Weights of a small transformer language model: 8 heads of 96, capped logits.
Each number is 500 + 25 x the weight over its row's rms, rounded and kept within 0 to 999. Layers, rows and columns count from 0. Numbers have three digits each. The size before them is the row's rms in percent of the matrix's.

# up: layer 3 MLP up, 3072x768, rms 0.0351, rows 1344-1374, columns 320-383
# down: layer 3 MLP down (transposed), 3072x768, rms 0.0351, rows 1344-1374, columns 320-383
# gate: layer 3 MLP gate, 3072x768, rms 0.0351, rows 1345-1375, columns 320-383
up1344 098:491482497498489510525491500487515461529493519510502493490461491522514492530518541514468447468525506450517487462505503472400500476455496477494473487455509508558489515499489451521485543494495468
down1344 099:515491547473489470505495498485487502469512480513514495504493510499485545508512477490526513514518491506473449514542502494523492505485464492442504494497496483501474510513510509472518472480471461
gate1345 098:519494484499539465514520516500509487479506535476525493488542519502532531509478506500497490497529504489477476478489500505526492491519490511523531522497463497479463508550518544514489497497510498
up1345 098:474539514478471492529454531538501511471513490484451506507498506482519499486483506490492457542531460514476467457530506525514465530496507450551525477530496479515504485491460495484530491498515506
down1345 100:490492466524519501499481539543453464466491513509467473504469556445512490496467495509483475479531502511473510515493550535537511494475513499493488519472497511523476501534483511493500551447569507
gate1346 107:479481563497518501499468467455501511485537502538502492543508518479503483506523481499530476503466504506501468471515489504507507479508472503498500522499526504495487534528524471539466488502439520
up1346 108:487469487496486491526442502531504467514507505454550502473511543542464522507430466531512516511513522483507495520481496529504479482525529464510480499535535458508513489475496536488511503524496457
down1346 102:531467475481530489519493505519512519476524531480513489514414506494493530492506532540517499518480501485493419521529510511490513532494513495493521495551503475484517529492542539507521495498488492
gate1347 094:472530508526481499477479460536526516522530515504463469510484454530513501538499552491487486489510550509477479524474461460487517480453491486469482503553508513500489449455460475508489533460504503
up1347 090:534530449447535520507500458506525518517505556543449502527510484520463524496477482511486453443515495510499525508477484447478546498507484522501486510535466523500509506474490478504481537460527509
down1347 092:531504508510507537484468509460521512444497533514506492513519480519472508500487474527545528447493498488513600514508486482484543493503495492453488525519508534484506507473512493489507517465554492
gate1348 098:542521467496481499455510515453502530482505500470479490492491497516507516459507473513508507492453454500498477470543508515527475534487542466528497502469495483496524449481495491448553505530517550
up1348 095:548512494525497499491456523460498506515506467474482487450490487467482517462536478491529517502475468515492516474489465541541501502508523482515472459465476495451482489516509482498533526501470501
down1348 095:467444526494506493484491500519485461529495480511551493502469526499471462490512463470538514506494506464491460497552509478526512504470494521527479500510463521463487568541520531483526496515497477
gate1349 099:518488493502531549529521530520517500523492535493499485530470497496552519498522464477462518502491486517479490477490496555506504506453541502506508478511494487518441472500514463511481501499474457
up1349 099:473475527535513501478500529521514477527470487489494459501486441484541509511459527494482535503518490516483506492460495508508517487483488504521479487446532499510465505541464513477475509530504496
down1349 100:490493526464469485481494507501489470492522442465515498500495511502486503501470477502502528445485513543562502469495526509466507504538515496530460482530525497504522492488474522474479524566540454
gate1350 101:466499491542522488464510491477505475530467490496506502510470581489479512515494490488507471499492476488458467466557559518458464502501505509516488501541514513499516527486490506544494507444477502
up1350 094:453523476499548456465496442471526504485470495530515508482507518477491505497516420493520509485491442529478505502507530496472508537514527533523488524491498509522481502465498459525480504444463475
down1350 098:527487510507487472535471521513546489504545526546496504477507516481509464449507457481487450482483508491481555507466472486455489509560528519497499514532489522545473475471520497490456512498507464
gate1351 100:523473565440521526504453526513478515460524481515515467505544484544500493499541506521489514515514506483500476488506481535500479554469485522490522488469496491500521459518449506508526517454488488
up1351 096:496508422485455489538526566489467504502543522511477488526462552494525493485513496522467488494510483536480490443506503487490499494507455472544504469531518501549494494508511479492476486498529567
down1351 094:484526517513455516519509519508506506504478514508502503497489531494485537467524541494508503502457505466556450513525495526550523503493499471480530525502506513524521517499476492527520524490514497
gate1352 096:453525491512479498538473503487517512470504538528493501526493475525480498516521521490527494483501490506501481510483503497502484476474476489505474474498491529464523518518518441432518505475491506
up1352 098:487462474519500462497484497477450474504551484503489504503512559505509492503461467532485540496494469510489518499516514500494498520494534533510535524472530501503492492501548526497480441539446483
down1352 102:486478469501511516523497472435477483474503497501545524513474490546442465484489488455478502483502560488514494500499496494502488530512530498504508502480527500466497503487530505515468440552478529
gate1353 101:497510482458486488469492501458538499491550535451564480477479480464478491522497532515498567485473526428500483473448529471530489519476558503493481507500490499514510523528480530521535547500459533
up1353 098:477535503514470462467487520514473491484475475526506520523484500483472520518503548543484495505487514466546482458502517479524472491498527502517499521505528486431511523511465502563480522536517468
down1353 101:474508486469466469497471513507479490449542528536481478525448550459482493493501522488492516523528487451500485497518499459511539480508540482563479494501509508454522522508508522479496564481513479
gate1354 101:494522549494473510502519490431523449493485514519493514536506506508451483480498497464503498439470466461477529511514511541520511537440499536517542452480552514529546464463485516540460497473509526
up1354 103:495533483492521471510499477499528458481514495468519511514506488481439501538474494505477523486456517494514516526523507503478509537483488473472559466471488548485504479486446480522522480467514458
down1354 098:497468489502551492536503524541482482512531496496497475485471512491480494515482489532489502503500523486502483527537499521476504473495497485514477496496478496532503494490507482524501502465494452
gate1355 105:521498474493444538483520508477541497516516525546518484499553473466476516519514528468463528494529498475503506478476507494531476524526533477456557507504466488466520532479495518515491494472485498
up1355 102:508501529541464516442513453480492458475527515506531463506475491513458488506510477500489470505524536482515508499496514506497493532556488532526533522503518458438514482497499463481493504493532502
down1355 100:513508534471505545463494560474455502499447504511537527519516479475492491515520510482506499497505555517466485478481482481514505536517485539485496515497505489464530483503481438472529560482491440
gate1356 098:512511519492519475486514484459518503456520513505451496505509548467514507510489508501480504494487505531511450492456509521505502534491502526517542458510482483512499509517489485500506493468521528
up1356 099:459497476502502475543437517559489551541461439509482491458544511525494505487504529503517456523468500541554474476469513468498485458462515483479503518514456477478522498495474487498482520552524533
down1356 101:443527538521460506534463507544504489495516516487433506478527524508533512472515503504463492473481524508543487493498516502521513535456501488474522481521469494425526477495498474529520483545526547
gate1357 099:481495487493524510527507461512481562498516513540543507492557491507526515502554498494526489496499553502508481494475517520481509452449503476518461542463521493498532494521508503522504488494463541
up1357 099:498478570518494526521492476475491507472488479504464507477489487537454484543504501486526514487520525485537502481515493457526502504532500541533483544465509513504515446490500520512511487498466526
down1357 100:500490527475498500475483461487510514481520469499522563498496476525485480508496535501511516533501510541491551500496451480510532435528490482491516484529483479516515479457518463552526495510482506
gate1358 099:488515535484511491516553453537473541487458463455509484509538472506511489506472525527506511502499522522506517492513480540539482529512475484450499520527493511478525532467491509474491473493473500
up1358 097:509508491488470496481546505527470474500512472461507512513486504542506494515481502485490482479513493526517541517531463513510496514582522482494515459524493475485470540565523507494520520528513507
down1358 098:507531508546454473489485474483514461495480521507486492526477507494509505506475463502492463526531491528526578525481538524502505458539525543518489500501518525504540449510536531478517561482470495
gate1359 099:498524544461485529454519494528470485509481491526499527484472552469510484496511517499470529512481514518538453511495442506541487501502522521513513497507527466503489522535500497517517534516472471
up1359 097:470512528492472473503488474520532520505547520454527462459525514475535492484554500457547450499497504478477474477484507459443490540486506499482467519453509511475496496505495502472512477516538493
down1359 098:530489477553493481501506515559487487453517444542493507503504508473492524500485544492443484521515531482501508511490454456531464456486512492521548509512479551489534515504476498450509506534484550
gate1360 097:486528475545512502538451495521519506526495478475519463532536543505542475477455531474492494459483534542494483476490460485521533542516530498511526508509508565521493516543536509537479504491501494
up1360 097:503505491496466518515530534502518478532520556507497499492482509530505505524526483514504482473470477472512459523480494464481508512514477500506499467500529490498540537497499479477461496469523533
down1360 099:467487454520524478504475512502498498451450456471517463500502539492498506482549498526480480497486529518463433480496487522485482518469496487501491478476466496509492555474515477501513517564508532
gate1361 088:534508477485543527516535551490528495509513488537471496434485531496499501512512495572468531475524476496524520489492516490512560540532516505496471480472488510515496555500515547515464487502481462
up1361 093:504492435539476515487481494483476518528498483497509478511395531486519462498475481551508462507474504489505474490522505499520459472463475491467526517500491489527486500469522454476538516527490497
down1361 093:491499489506514482510468567543460482509498506498486533541499506489474497525537530501496489480537486502513546446531476504454488481522477540453443488478509505484528491490538464475529518479467499
gate1362 104:504529512501505494547499551528484496558497482505487529486478485488481495482498521518505506495538515496466497492527477461490524529495482461497515496462479462510519554528511483455495485526493477
up1362 105:505521567504509513472501502516514512463516479485448478505490484508523517465461497501517531494468506481500496481505511481512498471456499507469505517481534515490503511459504500508501496493513528
down1362 105:493514515464471482511504523557505512492513502478475477504488504545527521528484509461495520507490480477475565506474483494508477514488496524511466486497516519517520505493514482495495494495521527
gate1363 100:532520471558488530487448521505470477502460504471498487465466496522522481464532500536496555445506520451462484526524532497480502503535451518491471475425510536535496522493517534479525509482486475
up1363 099:505516502506473514470521482536505525465485501493514475508555479521480513494459489490452464530479511527473491498490494540455536517531485507505553510493478471510521515470503505518499426503496504
down1363 098:450530512481458498512479491484501483529477476501456530494514520526481478457482470539497514505502530497531526503515461519485496544548531479508517477545517498524456494501524543547495488518506470
gate1364 104:492510498510481505460492479460483506451524521525517485533548510525525504491523524537487513499515492474540458513485460497497457483524503539508516523459510483513496513480535501497514461491486521
up1364 104:495458500472504498521482492509504496477490536452486474541511445490558531510526487466487459493481519506535503544495503495468477467475476515497480480535496467493481508489504525462498508509501522
down1364 103:486509491521475507515469482528506501507485468492473494507459468478501543500497518517467504526484539538496466471519485499502434528473510496535510468474474492506465472487480531507469492445519511
gate1365 101:487514483512494514527485487493503506482461521510522524517527506476482484495509517483496492488502518510452465516530489511468493468499468534530493494506459544510490504449508509498501472455508545
up1365 100:525513524469484555469500550501529478524522496534459486540504498501478540484475515487518498481480537477510472514497505497527505512523490458501483494530521533501526494507543545472515554530510471
down1365 102:500474524549525516519522492499492432472510500502507508546474511499475486504464474520539528540500534502506498525514491535486511447503486482530459543503528474475536557481488461478489518501535510
gate1366 099:507477495484536506524533493527496494545520526552523469508502469526489494474490479482487519543480528472506492480560517550486538513487529519513515488497493500468478473539541503521493521491490532
up1366 103:507529524483546499507527520504475530559488489493534472485504472486478487498539483445480518491460522481521500476509489521500487486508497508461491546510545462458511504544491491516486509523483508
down1366 100:503440510502534499485536497487523582526515495509528454501526479518502485484514472522506524487499469528499526492459491428453490472476491472466469521542495503504493523478500468496451493523457520
gate1367 102:459518452501482467463500480515521550469524485479504489510520490481544494501477490488506504499467475480536496439485505499459457523470506531514506471478482470498534428504503469498524490496510539
up1367 107:538471486505519466538484488503535524496493482550479498513477512518442534499509476517474544538508522499503512457553519494492493502458519515495481506480464522484494497474473510514495531488507503
down1367 105:475502511442533504497487522486471499498525502520483492537503484508526547528486525478528496493491519489524449506485541497517530463509478498428504530538477493465486529499479452520530526540507478
gate1368 099:482484485524506491518530446470509486442488496503504472516535493505468516510494506529453521475515507466541482476523516486476509512487515502549477508455492532488456513511462518533498512485486521
up1368 107:520508504489481466467484526506509498532526489497464509493509484479522518504467500493508470523456498514497509516526473523541532522494467524501544484504477489476494524552531540480527506504513543
down1368 106:490505503475462456473508516515502523547445473529463556504506497497499495513475514452517494509457516517487553502520485501520539489499463508518508461484508494491501512510503567487500512478515479
gate1369 090:522489496480449513490495493496512488486477527460520452468462529477489549490493496524525494459491511485489521493479449465518485475468470489495491514517527505501481486507507504495494503513480502
up1369 094:475527500539481508526481494489541488497479482492500500520476479510514466476526496501476459515498498486479479486503477526462487506536504487493536477519498480520572522528483518463472518548462517
down1369 094:477512532480527470549525512547510490484486485454521496487495499456469495537502490499515478458520501480491463503478484473558497467514481530497485552506514543461487502526419499525516450454520537
gate1370 097:531509495508472476485503528459472473499505487468462470487550489529459523500496513507487475498506470484505501488479520544473467494459434516483469527492462479457529481536510539482500504491523473
up1370 097:494559527492481501468484503492453465464484513518459531488483496483528543490533529519499519483516512490528523498464490524476479540494488476461504530506456433485493506531563525507480470524513487
down1370 097:510520476476471508507459466519565515458469529517466518505524540523503480496530503517516487531499501529501565519506504489534472516504575506466503478495497484490477498468478504481473528527527455
gate1371 096:485517491476485485469485489491512518472505514468508488462526475463517500478500467498471480488461536524504459441550491500512503508530514552501551501484469467489512512496519492511486496457534499
up1371 097:495506464405517496514538489517513511472516512512508497511514509449488465513502522500520521513489524446505554526498467511516495517499473491454514471513525501484512505485546481486498482521506453
down1371 091:538499532526484513520504489473495524497492499473502485454502513502498481477483511489491517489473530507514513500485499526520493487516529511473536492471485490518500469469467492468476523478503543
gate1372 102:479514521517539507460517451501537483475569545502493502513516515473464479496485500485502430481508468505480463497522496489524458451469504492503530485521465520503530517517504515472454508486476448
up1372 103:495513552476492489464484510498485496495455534446471486494512516509525509485486523488511510507517510541518478490487498476519516520561482495499501456525523515493517491499479456500495478526497495
down1372 101:483489489473508532494485504506534450456506525494449505437500536484472485534513558525493500507521468493468492510492542506508513496542488468485510522494496464482509522513486500455490552502488463
gate1373 104:510486482528480512488516489462467490486516465486542487526511509503514500486529499503576539499503513493494457517460483468511466476526510467506508478473474473471471495508533508503527491460488477
up1373 100:459485480446508520587526520522517512491497504486490513468476468510515476503478533478519508494461459545483509532476482476478463514490514517480538450508456517480498494482496502484478522484450452
down1373 102:541529508478534474510532515498467494463477489527494550501509483497478531498471531507514535494534468517466516483471535513522500505511486543515522518468510502513469510522502482515502509516489496
gate1374 099:490506490519500457495522528522479502542486473487538489529486521472516525473513516489500522539539497515478479490473486481516497478483506499476502500494527488558514529472498503512499525497525530
up1374 095:495472493493454506476524459493495526511501499518514522501474512490516519508503504481534498475524518478533512503530504488511559481502475481495536478532503453427543482517503493488499469503514518
down1374 097:480494486494510475496522494487502496491500505496561511521532471437524536505462542459493511517537542510524477490539527508506484472493520491505525479507479493514525524485550512534507485484500504
gate1375 103:487506479561484498523489505547503509475489525476515529519521471495433504535520547462531539488529536506438462496477491505507443511505499510540507460498480491510494515497539482506508470524496538